config.toml
n_layer = 8
d_model = 128
n_head = 3
n_kv_head = 3
head_dim = 32
d_mlp = 384
vocab_size = 1024
activation = "gelu"
norm = "layernorm"
norm_place = "pre"
norm_eps = 1e-05
positions = "rope"
rope_base = 10000.0
rope_fraction = 1.0
qk_norm = false
attn_scale = 0.177
bias = "all"
tie_embeddings = false
parallel_block = true
init = "normal"
init_std_qkv = 0.0596
init_std_o = 0.0688
init_std_up = 0.0596
init_std_down = 0.0
optimizer = "muon_variant"
lr = 0.0152
lr_mult_o = 2.0
beta1 = 0.95
lr_head = 0.00528
warmup_steps = 200
schedule = "wsd"
decay_fraction = 0.695
decay_shape = "linear"
final_lr_fraction = 0.0
batch_tokens = 32768
seq_len = 1024
doc_mask = true
train_tokens = 107500000
steps = 3281
dataset = "wikipedia_en"
Each number is 128 + 24 x the weight over its row's rms, rounded and kept within 0 to 255. Layers, rows and columns count from 0. The size above them is the row's rms in percent of the matrix's.

# layer 4 MLP up, 384x128, rms 0.363, rows 224-276, columns 0-63
size [ 97 103  91 108 100 106  97 100 101 100  98 104 107 106 103  91  96 106 108  98  99 105 102  95  95 101 101 105  96  92 102  95 101  97  98 105  96  97 108 104  91 106  96 104 100  98 109 104  97  93 105 102 104]
[[ 94 104 116 141  89 182 155 160 121 130 136 146 125 173 132  90 106 128 133 100 126 127 101  97 138 142  89 121  91 138 144 104 131 106 163  97 118 144 125 119 172 175  90 137 151 149  81 117  98 134 118 131 139 105 133 154 143  68 168 128 137 129 141 166]
 [149 120  91 115 123 128  66 100 127 164 108 130 107 137 142 136 139 129 109 107 127  87  70 100 179  81 159 124 106 143  54 140 157 164 121 117 119 113 171 186 124 148 144 142 126 144 157 121  97 106 121 149 128 151 125 116 123 123 130 120 140 156 141 119]
 [108 150 109 145 116 127 156 144 138 117 125  60 172 123 108 163 121 119 101 135  93 128 179 128 129 111 137 107 175  75 117 134 170  77 113 139 135 109 143 123 110 118 139 144 123 116 120 169 137 137 136 141 126 173 148 136 142 127 147 159 140 180 113 152]
 [119 126 113 122 145 113  85 149 156 144 102 147  89 130 151 111  90 139 110 113 147 142 174 122 128 135  66 134 100 145 144 140 110 156 159 117 130 132 117 154 150 105 129 109 136 158 158 154 140 193 121 138 162 128 140 122 144 181 150 126 137 160 104 103]
 [ 84 178 137 126 132 119 179 139 120 145 164  93 129 158 134  85 155 111 144 104 168 123 134 128 105  99 123 141 107 128 160 100 121  87 143 108 106 166 134 156 129 108 101 139 130 149 114 146 159 149 122 106 149  89 127 131 137 136 134 175 132 170 106 112]
 [162 178 156 148 187 114 104 157 108  95 128  99 131 131 129 151 124 151  90  96 122 127 139 118  86 110 148 142 101 131  93 120  97 135 139 102 159 117 121  63 132 140 153 140 110 122  90 132 126 163 115 171 151 104 140 109 109  96 121 111 151 126 110 145]
 [134 122 195 142 130 140 120 118 138 143 174 167 122 130 128 105 154 148 164  98 131 131 112  79 146 131 153 101 134 124  89 132 164 133 134 106 171 125 130 108 112 136 138 174 126 133 158 110 136 126 101  83 128 101 151 167 115 128 126 185 118 122 112 136]
 [ 90 181 117 150 131 120 172 114  82 114 122 130 112 135 121 121  99 132 119  87 134 115 139 101 146 154 127 143  99 112 147 114 147 174 130 136 136 194 134  88 106 137 129 142 138 170 114 109 161 114 151 124  80 109 179 123 122 122 122 154 116 115 110 145]
 [130 122 109 121 127 102 131 126 123 129 126 162 109 112 130 119 104 141 131 151 159 142 129 124 169 153 115 117  45 110 153 140 132 129 148 132  69 105 165 112 129 137 130 134 162 144 129 146 119 182 132 179  87 141 132  81 194 102 111 138 142 107  99 125]
 [106 142  94 176 157  97 123 134 111  70 112 133 162 192 152 122 112  99 135 119 143 157 160 115 149  98 149 133 134 122  93 139 147  96 145 184 120 126 172 105 118 152 123 123 125 121 171 109 135 126 115 114 136 137  90 141 174 141  82 135 133 143 127 148]
 [113 120 140 162 120 113 123  94 105 150 134 102 136 100 102 129 155 146 123 145 153 106 109 107 102 166  99 146 157 156 131 102 124 107 163 131 156 170 105 138 146 122  84 126 134 133  89 113  86 158 119  94 130 114 155 134 112 140 113 146 136 125 138 177]
 [105 128 134  85 128 153 159  98 114 125 146 142 144 133 127 126 110  84 106 136  93 128 121 146 159  87 151 165 115 137 169 122 102  92  82 132 149 130 128 108 114 139  82 140  85 109  94 131 130 144 138 138 118 114 154 138 111  97 114 119 155 178 148 137]
 [147 126 120 100 135 141 124 105 124 147 125 140  87 126  92 169 138 128  93 134 117 179 171 136 184 114 136 147 122 111 142 124 137 103  94 151 169 144 113 167 119 151 125 156 140 114 141 102 159 150  99 154 151  77 129 103 157 123 148  73 146 117 140 116]
 [117 124 117  96 146 141 139 100 108 137 139 131 151 145 106 155 137 138 103 154 125 126 185 136 156  93 136 140 163 100  62 114 115  65 145 111 117 126 132 108 143 151 140 116 153 124 132 151 161 100 132 144 124 111 143 113 126 147 157 128 140 107 165 166]
 [112 133 137 119 136 180  84 112 146 110 128 139 121 117 126 129 155 119 114 107 171 126 125 125 126 133 143 144 135 106  98 143 146 116 148 119 111 131 140 106 142 146 140 127 143 161 126  89 106 138 107 150 118 116 136 125 133 111 179  94 122 145 124 116]
 [ 83 118 100 141 153 107 151 118 104 128 117 163 112 120 158 117 127 143 116 136 131 130 134 136 105 118 157 115 131  82 140 149 153 134 139 118  60 135 140 141 123 143 160 180 136 137  33 109 179 139 120 132 124 148 104  98 138 142 134 159 107 105 138 130]
 [112 171 111 128 124 126  92 111  66  87 152 116  96 107 140 138  97 139 131 122  91 146 131 129 138 140 100 131 110 164 123 176 122 121 137  87 100 147 133 113 162 136 150 138 113 118  94  82 140 103 119 146 164 113 140 116 123 105 118 152 104 116  83 135]
 [135 134 112  77  91 134 118 152 122 111 135 102 125 129 138 152 168 117 150 140 106 142 121 153  95 144 147 139  88 109 118  89 158 139 101 106 152 139 136 113 120 109 117 115 127 135 141 127 106 155 115 117 106  96  96 123 154 123 167 146 154 140  93 161]
 [143 173 161  89 108 175 116 135 143 143 129 117 160 139 133 130 127 129 132 140 126  85 115 101 157 143 150 176 179 118 106 126 154 112 174 104 163 138  99 122 138 123 135 149 150 161 127  98 136 118 142 133 120 132 147 138  84 136 124 134 132 121 117 149]
 [128 153 152 104 116  92 134 155 136 163  88 118 172 111 124 153 163 154 111  89 140 135 136 173 148 131 136 176 118 107  88 100 121 110 136  98 112 113 132 164 169 156 151 122 131 148 157  65 148  90 155 159 110 146 146 124 155 156 129 132 144 134 140 111]
 [115 144 154 131 133 171 124 172 154 169 170 156 134 129 122 129 171 119  87 127 144 102 130  94 163 172 153 118 164 115 155 145 117 110 128  93 132 132 171 103 149 103 154 112 119 122 124 141 153 144 111 153 115 160 122 137 149 124 140 116 198 110 167 127]
 [166 104 145 102 139  96 126 160 145 139 111 168  87 140  92 103 164 124 125  98 131  76 156 103 101 127 163 122 115 161 182 144 103 115 109 123 148 154 158 101 132 146 153 126 139 158 109 117 136 134 108 153 149  96  95 155 114 143 124 136 142 126 115 159]
 [132 144 130 125  73 104 167 128 108  70 161 128 132  99 109 113  90 143 144 110  81 166 145 127 113 151 120 108 123  78  70 132 139 126 118 163 139 151 114 118 122 104 145 158  96 143 115 141 168 143 142 137 158 128 166 148 154 126 111 138 127 136 139 134]
 [120 135  70 101 126 145 148 105 172 124  98 127  99 172 141 123  73 137 106  98 120 131 129 128 124 154 126 153 124 101 127 109 141 145  91 125  80 100 173  66 154  99 157 123 119 130 115 135  99 126  74 166 166 128  96 101 125 153  97 156 147  90 127 102]
 [151 125 132 119 145 144 145 120 109 116 119 146 137 157 140 115 100 149 130 143 127 106 120 117 118 125  86 142 159 132 118 119  90 146 111 168 117 117 150 122 124 137  92  66  73  92 139 132 108  90  96  91 133 148 128 157 133 162 121 179 126 112 142 114]
 [149 119 121 107 116  99 139  86 148 127  78 133 100 123 149 106 146 112 142 104  92 113 131 107 172 103 173  91 110 129 136 153 134 110 132 170 120 124 125 168 180 128 156 132 110 135  71 151 144 124  97 144 134 145  84 140 109 119 130 161 120 126  86  95]
 [118 150 125 114  76 145 127  77 132 129 133 153 168 104 144 123 133 137 117 148 152  79 133  98 137 130 140 126 153 140 113 131 144 118 121 118 152  79 121 114 123 108 129 142 115 142 117 149 141 113  96 107 122 140 113 190 156  90 118  83 145 134  94 147]
 [101 144 135  84 114 112 165  92 164 126 115 130 139 119 103 120 130  89 150 120 141 140 195 128 122 128 144 134 117 113 105 116 109 162 107 128  87 153  87 137 110  76 122 133 110  84 134 116 160 122  61 121 136 157 127 149 147 102 115 114 134 143 118 130]
 [111 108 112 113 145 123 199 121 115 157  78  98 151 156 157 100 116 135 147 103 111 145 147  75 110 142 167 108  87 116 116 151 135 104 106  88 151 113 133 113 141 127 128 135 128 118 125 135 110 138 119 100 150 126  96 104 166 141 123  86 134 116 139 152]
 [110 102 119 105 163 130 144  90 192 170 130 126 158 106 148 106  86 155 127  93 113 126 152 133  92 139  94 140 119 143  72 136 163 166 141 107 108 143  99 109 180 136 120 160 125 120 133 106 145 125 107  94 121 117 136 105 141 143 137 153 135 123  93 114]
 [106 113  97 116  99 115 125 182 110  99 119 115 111 118 187 144 129 171 110 159 109 110 123 100 128 120 120 137 112 152 155 117 163  83 158 127 115  95 130 143 129 162 139 137 156 161 111 160 104 111 121 120 126 174  97 153 138 125 116 115 156 103 126 110]
 [136 163 115 109 105 137 129 104 127 132 131 139 154 107 129 103 122 164 134 107 136 122 105  93 129 205 107 103 156 128 108 134 153 111 125  98 137 145 166 105 157 102 150 129 146 138 161 107 113 143 119 127 163 147 145 118 164 113  94 144 175 122 138 173]
 [137 131 157 158 135 106 124 104 138 126 131 104 141 159 145 157 132 144 145 150 155 161 157 144 138 108 113 115 150 146 122 182 184 149 128 121 107 150 200 139 164  95 115 147 148 150  97 103 112 126 126 165 131  97 134  92 130 150 160 150 112 147 156 171]
 [126 134 167 101 108 150  80 151 161 119 148 139 148 154 108 172 141 113 165  82 150 121 114  86 109  87 130 153 124 113 126 138 184 157 162 157 146 143 147 112 172 148 143 135 128 170 154  93 129 123  92  98 171 126 103 133 132 114 136 134 138 138 158 138]
 [128 115  87 131 147  97 130 119 105 126  98 104 151 112 150 120 117  92 123 161 127 115  87 169 112 146 129 104 129 102 110  95 135 111  90 113 141 121 161 114 175 111 109 118 113 122 120 169  96 129 156 130 113 117 140 148 131 122 130 169 117 161 101 171]
 [182 140 147 102 149 138 125 146 150 155 123 119 182  85 166 157 128 140 120 136 136  92 142 120 133 108 164 129 139 120 115 102 128 141 160 141 154 102 164 133 130 117 119 144 132 136 122  88 124 130 154 121 128  88  70 114  89 153 134  79 126 100 119 148]
 [104 162 167  93 165 116 147 146 125  91 136 118 122 129 137 108 105 130 122 154 127 148  98 140 172 146 115  78  80 113  98  92 130 127 119 135  95 165 122 161 138  76 117 139 143 191 117  90 144 125 125 115 145 117 158  73 137 134 129 147 165 135 124  89]
 [103 152 136  80 133 154 156 168 124 161 134 131 131 155  54 141 167 123 101 142 161 127 164 126 170 119 137  97 174 110  95  87 133 124 123 142 159 113 105 103 109 135 152 109 132 102 103 131 131 116 129 101  84 121 118 162 165 133 135 157  76 162 116 126]
 [140 138 101 122 133 133  97 129 125  86  75 132 127 101 132 130 148 136 169 128 116 125 113 103 161 137 134  99 150 106 167 157 151 123 117 173 107 168  85 127  82 127  94 153 127 109 128 152 141 113 125 158 141 139 137  97 103 134 150 145 148 162 112 187]
 [143 146 141  80 150 113 127 129 114 141 130 190 136 128 125 134 144 128  96  85 108 121 130 140 135 132 171 131 130 188 173 103 121 116 133 116 133 145 158  92 141 106 121 103 149 102 131 161 139 132 168 167  86 118 148 142 118 121 179 119 142 132 103 122]
 [172 168  72 137 107 148 136 139  97 115 148  90 114 112 158 121 129 139 154 163 118 157 155 114 173 112 148 112 129  79 149 109 164 124 115 136  94 135 121 173 126 111 145 127 152 150 124 137 112 130 129 145 117 129 110 128 118 120 139 132 131 122 172 177]
 [115 112 125 147 138 167 117  87 164 112 120 143 132 142 130  61  93 141 101 118 125 112 109 108 154 108  92 135 129 116 136 150 137 161 123 155 134 107 128 163 115  93 107 134 125 118 142 134 106 120 102 114 156 173 163 143 131  49 124 126 159 162 159 177]
 [163 154 134 148 147 113 118 135 135 141 143 117 119 133 172 137 160 128  93  90 187 158 146 161 124 130 145 100 124 151  96 160 123 141 155 131 175 149 152 143 150 145 118  69 125 145 137 120 109 145 134 131 116 117 133 134 150 159 130  68 117 133 151 142]
 [178 155 137 136 153 151 158 132 120 139 112  89 139 154 141 127 165 148 121 116 110 116 114 140 108 106  97 182 146 119 151 109 105 169 146 100 129 134 172 154 112 134 156 119 112 131 103 159 158  89 122 142 111 123 118 158 105  86 132 148  94 112 165 129]
 [152 131  36 114 152 155 131 132 156 131 118 164 130 131 147 139 147 172 111 116 107 175 150 123 113 137 148 133 132 105 109 143 141 119 135 145 129 139 124 156 154  99 150 146  62 146 139 146 164 161 134 131 113 111 151  91 168 169 127 139  91 122 118 155]
 [103 145 102  87 155 107 124 128 126 147 123 128 101 128 124  89  97  70  96 108  91 126  86 118 143 153 113  92 136 178 122 149 164 122 130 160 102 129 121 170 182 178 183 130  99 146 133 180  97 135 164 124 102 142 120 118 139 106 134 106 121 137 115 127]
 [123 135 123 100 139 106 148 116 154 139 127  92 114 102 141 110  79 118 123 146 137 166 100 132 137 134 102 103 132 124 121 144  67 137 144 144  73 111 133 147 104 153 166 137 127 112 131 160 194 142 100 120 133 160 109 152  94 132 112 134 147 155 133  95]
 [174 148 145 125 152 117 146 108 116 130  84 107 108 137  98  84  96 137 150 120  82 139 103 132 123  87  97 116 156 152 106 113 110 150 135 184 140 168 111 118 160 123 154  94 130 123 141 120 116 145  85 165 148 125 100 149 103  96 122 157 148 180 147 113]
 [117 104  97  94 128 105 107 158 123  96 115 150 121 145 113  74 113 122 145 125 122 155 108 104 133  72  77 154 117 151 112 137 145 126 122 155 145 129  99 132 141 117 144 167 113 138 152  97 170 108  90  73 151 129 136 108 125 168 105  80 163 140 104 133]
 [ 85 128 125 171 139  99 139  99 112 191 171 132  85 112 150 125 122 113 162 108 118 103 110 136 137 159 118 141 140 130 118 127 165 198 117 141  95 130 132 157 129 134 132 159 167 130 134  92  98 109 117 135 105 161 144 114 119 136 102 130 169 124 135 145]
 [134 124 143 152 140 138 103 158 141 128 121 101 120 175  83 121 164 168 143 109 137 135 134 130 132 145 108 154  42 124 128 125 127 137 158  96 108 132 136 113 159 158 127 117 143 142 118 125  88 101  90 108 145 107 115 137 131 114 125 166 182  88 149 122]
 [ 94 137 148 116 144 158 117 141 160 129 155 155  97 190 101 122 121 125 138  96 147 157 166 150 121 146 152 112 107 148 132 113 140 143 129 105 123 152 123 126 135  86 167 125 102 154 100 110 136 108  89 176 134 119 167 115 172  93 128 150 125 150 151 113]
 [147 150 139 121 145 145 140 118 138 164 139 101 110 165 126 143 124 125 131 138 149  97 108 146 114 112 159 134  76  87 166 129 137  94 110 120 102  93 163 145 148 171 104 113 145 115 128 135  64 113 108 112 127 150 152 145 126 127 121 127 143 118  93  91]]
# layer 4 MLP down (transposed), 384x128, rms 0.214, rows 224-275, columns 0-63
size [ 90  97  97 112 105 107  91  88 107  91 100  96 106 103 112  97  98  97 103 104 101 105 108  95  95 100 103 109 100  89 110 106  93  92 104 103 101 103 102  96  88 107  95 109 102  95 108 108  93  93 108 104]
[[123 142 157 127 100 151 111 143 129 126 118 111  95 156 150 121 115 130  66 154 131 118 109 119 121 124 105 133 116 171 144 116 154 135 178 110 171 128 109 141 104 154 107 105  99 153 120 142 162 123 127 150 125  99 111 128 151 159 132  89  44 104 125  93]
 [141 133  85 107 127 152 136 137 153 109  77 117 140 135 148 114 136 100 151 139 115  83 127  81 165 130 129 128 158  99 129 112 142 162 105 115 154 132 132 152 134  83 137 135 148 162 140 117 109 131 112 137  97  85 155 169 124 124 111 104 108 132 145 122]
 [151 119 135 137 146 138 128 110 107 129 138 193 166  87 125  87 162 114 133 141 126 159 132 136 118 107 130 151 141  62 131 108 149 124 111  57 137 103 137 131 103 118 120 140 133 171 122 114 148 108 143 116 152 131 100 127  92 138 143 191 125 112 124 106]
 [153 131 143 148 156 105 132  85 111 105 121 123 146  84 132 143 132 144  59 124 134 169  88 163 119 110 118 128 143 137 131 181 109 146 178 159  65 121  93 165  90 128 119 124 152 135 117 170 129 123 115 106 128 163 160  86 143 128 104 149 159 171 117 113]
 [117 104 135 141  96 131  74 154 114 139 135 106 132 155 175 144  84 126 114 111 140  91 151 111 136 143 123 112 116 107 145 116 132 143 162 128 104 141 148 155  94  70 133 139 116 129 112  83 135 146 121 129 130 166  95  84 137  96 114  99 126  86 135 179]
 [ 69 106  96 158 156 126 144  94 157  94 141 112 146 115 192 180 153 136 125 134 126  93 114 143 190 158 118 165 159 142 105 147 155 109  74  97 104 135 137 124 159 124 176 121 110 100 132 136 126  98 127 101 133 153 135  93 134 131 104 128 114 136 125  99]
 [170 146 173 114  90 119 145 110 149 119 123 102 114  78 106 157 143 119 136 102 126 146 167 148 125 101 135 137 121 140  97 141 179 113 129 171 157 180 120 111 119 132  94 159 134  84 120 144 118 104 112 115  99 118 114 115 114 141 186 127  84 123 186 109]
 [ 93 137 123 145 150 112  95  84 113 134 108 142 142 134 147 154 111 111 129 153 112  90 130  97 141 125 124  92 118 101 209 168 117 129 102 130 133 121 135 117 125 152 130 156 124 121 112 144 104 105 120 125 129 136 137 164 122 109  80 139  97 128 105 131]
 [120 112 108 137  83  75 142 148 148 113 100 142 175 115 141 112 156 117 113 106 132 107 142 145 123 101 127 127 165  72 124 152 143 113 148 183 138  77 158 141 112 105 123 127 157 138  95 150 124 102 141 113 133 125 170 144 131 129 139 126  95 158 166  78]
 [127 129  62 124 125 129 148 126 154 137 102 104 135 138 129 150 174 152 120 125 159 129  83 137 153 155 142 129 150 132 131 117 109 194 125 120 121 115  99 109 126  71 111 113 100 106 150 173 156 109 119  97 148 104 122 140 152 112 127  92 142  74 114 110]
 [177 145 141 176 118 110 158  99 189 101 131 132 165 124  95 127 125 120 143 142 154 174  97  60  98 139 143 156  71 149 131 145 156 145 165 103  83 130 114 156 131 148 129 119 119 137 127 130 113 156 132 155  99 119 139 105 131 100 127 144 135 130 147 121]
 [106 117 125 120 124 119 132 168 117 147 131 173 148 158 147 168 114 116 121 177 136 143 146 140 125 136 138 128 134 113 120 122  84  88  98 141 150  94 129 172 149 124  93 147 154 146 131 149 131 116 114 110  85 155  75 114  83 129 123 125 122 116 172 108]
 [127 131 110 115 159 127 158 123 108 108 156 142 131 123 124 121 170 138 141 152 113 132 154  73 132 147 102 117 120 131 103 119 170 160 131 115 196  86 100 118 127 120 178 127 137 143 105 113 135 114 123 137 120 121 133 136 149 109 128 123 179  82 130 106]
 [129 174 142 120 121  85  97 171 110 113 111 153 162 112 134 118 147 126 114 134 107 121 117 140 171 131 103  83 107 118 127 130 120 102 194 117 141 108 100 124 164 105 116 142 128 163 127 140 171 139 121 171 162 132 146 113 134 131 106 129 102 133 162 131]
 [102  97 167 117 130  71 131 118 106 130 121 149 150 157 178 154 109 140 132 151 154 142 138 117 127 176  87 121 149 157 121 128 133 136 121 146 132 122 109 180 127 142 154 123 121 102 109 137  89  92 140 156 124 135  78 116 102 100 136 148 133 147  63 159]
 [131 105 127 118  98 107 131 159 114 150 122  97 115 108 113 125 141 117 162 128 106  86 116 138 164 129 106  81 122 202  95  95  90 175 147 165 117  99 137 130 137 143 128 159 134 116 135 113 123 141 142 117 112 148 138 128 158  84 136 133  93 150 158 146]
 [ 84 114  99 167 176 120 149 142 142  85 122 147  95 144 168 143 127 100 120 125 149 128 147 120 135  86 141 135 101 127 150 104 115 149 130 115 152 102  83  88  93  90 131  88 153 154 134 129 115 135 123 144 109  83 130 143 106 112 103 157 126 127 109 127]
 [114 118 106 122 126 139 128 124 112 126 122 154 125 107 110 119 158 110 134 138 102 104 155  95 111  99 124 151 164 125 103 167  80 156  95 135 141  77 139 186  92 140 133 114 152 162 114 132  96 108 132 114 113 170 139 155 152 132 183 134 131 137 133 112]
 [132 167  84 143 108 122 111 108 171 107 106 106 120 181 113  98 143 101 133 132 133 114 112 150 122 147 148 112 147 124  58 116 122 120  98 163 131 124 115 113 103 135  77  81 133 149 109 174 138 113 135 149  97 127 134 107 160 102 127 123 139 145 160 105]
 [161 107 123 136 144 128 120 122 156 107 117 113 129 117 121 119  65 160 133 123 145 106 118 173 134  90 115 175 115 108 128 106 138 159  88 122 120 127 109 114 101 144  94 117 131 105 145 168 138 136 114 141 147  81  89 155  65 138 111 168 170 115 131 113]
 [ 94 121 138 162  71 148 131 109 141 106 131  76 137 131 119 132 172 109 121 138 128 154 126  75 166 143 109 139 126 132  88 119 153  85 113 140 167 128  81 104 184 130  93 148 117 111 133 122 122  80 116 114 124 115 104 157 128 117 128 117 149 107  88 181]
 [105 122 146 140 128 111 152 109 142 110 166 103 101 107  91 144 187 134 116 161 112 143 158  96 110 115 112 154 111 121 137  91 138 126  99 110  63 124 138 147 104 145 175 101 150 115 137 154 131  99 150 136 139 140 106 119  92 129 141 174  94 151  91 149]
 [143 153 141  93  70 107 110 174 114 148 146 129 172 126 162 134 125 149 141 139 100 132 110 125 136 129 130 152 127 187 160 132 124 114 161 139  86  86 158 134 155 152  99  97 134  92 116 116 143 133 105 175 114 165  92 118 147 123 127 153 148  94 115  89]
 [116 114 108 136 120  85 134 152 137 117 166  84 131 124 111  92 191 121 186 189 142 143 138 131 117 128  98 130 178 128 104 133 148 159 101  93  91 122 133 150 149 144 144 138  99 104 143 130 115 142 120 121  44 139 153  95 108 133 130 111  98 162 183 145]
 [109 144 107 153 130  90 145  99 114 157 145  95 170  82 158 104 193 147  97 115 171 141 129 123 114 111 128 125 134 178 130 157 128 120 109 121 110 129 124 159  82 129 103 121 172 138 136 142 110 152 172 159  68 163 134  96 157 115  98 113 150  79 131 125]
 [135 133  92 109 137 122 143 132 118 100 129 148  88 147  91 122 152 108 117 143 120 105 111 141  93 127 142 123  87 136 126 135 137 126 127 140 125 119  91 128  75 177 121 101 161 158 119 123 149 120 107 132 110 135 163 127  97 122 116 127 137 171 159 150]
 [114 137 150 129 175 111 131 107 163 170  60 139 102 162 171 140 128 129 111 136 104 143 136 122 105 146  72 108 135 143 142 125 112 166  97 115 118 155 143 108 113 154 154 141 106  86 122 162 152 152 177 128 122 121  74 129 174 151 146 160 130  84  81 147]
 [108 138  85  99 137 112 186 155 155 136  92 118 128 144 110 146 113 118 147 138 108 132 170 121 125 119 121 118 147 117 121 112 132 174 130 108 165 101 140 112 110 131 133 112 138 130  94 136  95 122 111 145 106 160 127 115 163  78 135 155 134  81 101 152]
 [103 167 144 111 128 131 116 135 120 122 111 122  78 127 149 119 108 167 168 146 125 115 148 147  97 122 104  93 106 129 115 149 102 173 107 109 115  91 139  95 156 115 168 134 147 119 148 125 176 138 124 148 159 132 125 127 150 121  99 114 131 105 113 125]
 [179 118 105 115 140 120 129 154 145 110 126 127 128 133 126 110 180 139 138 125 164 142 144 151 172 136 128 107 136 154  86 107 127 125 113  90 116 147 168 103  98 134 123 104 127  92 123 141 110 130 145 146 129 128 113 158 114 105 180 150 107 143 134 117]
 [134 108 157 141  83 144 122 149 172 112  82 101 113 141 125 136 123 129 171 119 127 102 144 150 133 138 124 132 115  99  59 144 173 116 193 121 160  92  89 128 126 162 151 119 141 131 143 144 119 122 130 108 118 134 129 147 101 120 150 138 145 123 142 120]
 [132 106 154 127 165 174 120 158 183 178 133 124 139 156 132 148 122 117 111 143 101  80 141  98 132 112 116 128 159 153 134 117  96 173 103 158 106 177  82 120 128 123 174 139 131 146  96 131  86 160 128 112 113 106  88 168 109 154 121 121 124 121 122 112]
 [136 100 138  88 118 147 120 131 118  99 132 120 104 136 184 133 122 107 139 103 133 127  99 137 123 138 128 126 115 121 136  91 151 153 159 123  94 170 126 130 144 167 140 147 148 107 160 156 127 128 149  82 129 106 118 125  92 142 155 101 163 109  62 128]
 [100 109 133 144  91 130 143 123 101  88 129 138 150  98 160 170 118  99 122 182 120 104 113 120 118 126 148 164 161 136 132 126 127 125 112 163  75 134 124 184 187 129 131 154 143 147 187 149  73 155 125 124 103 148 117 151 134 126 100 130  95 135 121 110]
 [125 128 127 135 117  98 120  97 105 145 143 101 123 151 125 152 134 130 128 127 174 118 106 116 147 108 105 107 194 115 141 157 125 113 142 112 136 196 158 130 140 154  91 138 127 156 152 101 132 135 122 144 120 137 112 143 148 114 105 141  92 112 138 106]
 [162 103 150 118  98  91 151  97 144 110 126 129 121 173 105 124 108 112 130 119 144 126 120 158 126 126 117 149  95 134 131 149 101 133 154 161 103 170 142 114 112  96 155 131 102 139 122 131 146 147 104 123 160 166 129 133 198 102 117 184 150 139  70 129]
 [138 138 144 147 142 144 132 100  69 107 114 107 125 168 147 138 160  96 145 126 100  93 128 152 127 133  96 155 108 121 154 108 119 125 100 123  78 154 117 129 158 146 144 128 148  93 153 147 162 178 160 144 111 107 131 118 114 115 128 140 115 102 125  86]
 [157 127 100 110 119 113 134 120 109 121 114 110 150 145 132 135 136  93 110 119 160 148 153 119 110 127 131 128 110 140 157 118 138 114 153 100 214  91 171 108 102  91 113 119 162 171 126 123 151 142 110 161 131  82  83  84 138  85 142 150 108 133 157 125]
 [162 165 134 116 107 102 102 114 128 123  77 127 135  81 135  70 128 129 136 107 135 153 135 132  84 101 143 112 102 148 123 138 134 138 169 110 137 142 110 103 119 121  99 140 137  97 141 155 145 144  94 147 135 111  74 118 119 121 133 145 123  89 139 143]
 [123 121 137 128  92 133 129 123 119  65 124 122 130 145 129  94 111 110 122 151 121 128 118 124 110 112 105 146 104 131  73 153 104 153 133 132 122  83 133 113 118 161 188 121 158 135 110  91 152 122 147 166 148 122 114 126 131 127 103 148 116 137 108 149]
 [157 127  75 134 140 107 126 115 122 115 134 101 123  10 115 110 159 136 163 103 116  65 100 115 170 149 130 160 134 136 108 132 135  91 158 110 103 101 159 129 116 130 126 135 144 152 115 126 145  88 125 135  88 151 158 117 139 138 105 144 143 149 169 140]
 [127 121  92 110 168 140 127 166  90 162 126 131 116 129 174 172 142 152 112 166  95 125 106 126 130 141 178 135  95 144  75 104 137 104 127 130 126 114 164 113 125 154  83 131 125 137 116 171 114 125 143 141  89  99 142 153 116 134 103 156 157 111 136 119]
 [124 143  85 109 145 127 122 161 171  63 113 162 105  97 104  84 102 104 148 175  86 106 129  92  94 126 125 126 103 165 163 133 132  86 122 117  85 141 116 109 114 134 158 116 132 170 138 137 133 174 122 106 143  98 133 144  94 118 100 138 132 116 116 132]
 [129 153 101 101 144 161 144 132  68 147 152 117 153 110 160 162 142 113 120 108 128  79  62 136 121 137 130 123 162 188 147 146 156 164 141 138 117 135 153 137 112 142 160 118 143 122 100  89 116  80 148 114 133 154 122 146 111  73 134 119  95 146 112 169]
 [106 156 106 153 129 127 110 117 138 105 150 158 193 135  99  77 142 136 109 141 121 112 110 134 170 154 124 133 126 150 151 182 142 137 157 110 155 165 149 144 117 136 134 131 136 150 125 106 136 141 132 153 158 117  96 156 150 137 124 106 151 122 102 114]
 [134 146 142 152  82  96 129 161 151 125 115 105 119 123 148 104 146  97 119 144 116 153 125 108 102 192 122 116 108  90 155 128 106 145 112  93 136 153 149  72 134 184 139 138 132  87 109 144 133 134 126 120 107 117 154 142  95 129 126 100  96 138 111 152]
 [128 166 131 114 153 112 154 140 180 123 101 128 135 130 137 154 116  99 115 168 125 127 125 117 110 100 114 157  89 174 136 142  77  97 125 153  94 113 142 149 127 148 125 147 160 121  98 160 153 117  97 135  95 102 147 161  90 128 109  96 144 173 105 117]
 [120 136 113 107 158 111 125 158 123  96  99 157  73 113 103 119 105 103 154  93 132 117 103 141 129 136 145 138 123 116 151 133 104 159 101 159 165  90 137 134  88 124 123  98 131 145 116 117 122  97 101 160 122 179 122 149 129  69 133 144 123 138 124 121]
 [115 123 151 153 142  95 152  94 147 101 149 110 127 146 134 168 145 114 126 106 120 150 124  93 121 142 132 141 114 113  96 130 106 120 131  98 144 110  86 101  99 110 103  80 164 163 131  99 122 120 163 176 129 197 123  88 122 122 121 135 121 151 175 120]
 [153 147 107 139  91 126 143 105  92 104 123 122  85 162  90 131 180 155  92 152  95 131 148 143 112 121 137 136 146 131  89 117  65 121 117 123  45 163 138 131 141 161 113 156 120 167 152 158 120 139 103 132 134 140 125 117 145 122 167 100 124 110 148 145]
 [ 86 140 166 104 111 110 156 144 146  97 105  91 108  83 156 122  74 143 167 130 121 139 129 125 131 143  98 123 107 137 104 106 135 108 114 176 121 116 152 107 120 137 178 127 148 106 112 124 136 141 145 129  89 160 175 110 111 138 140 166  88 118 112 128]
 [140 112 153 102 113 100 159 150 115 125 119 132 180 153 127  97 160 128 152 125 118 142 109 135 104 143  74  97 133 135 155 113 135  97 108 140 130  73 148 166 110 111 101 114 124  92 134 112 148 103 140 121 131 136 145 147 169 133 117 142 106 121 100 139]]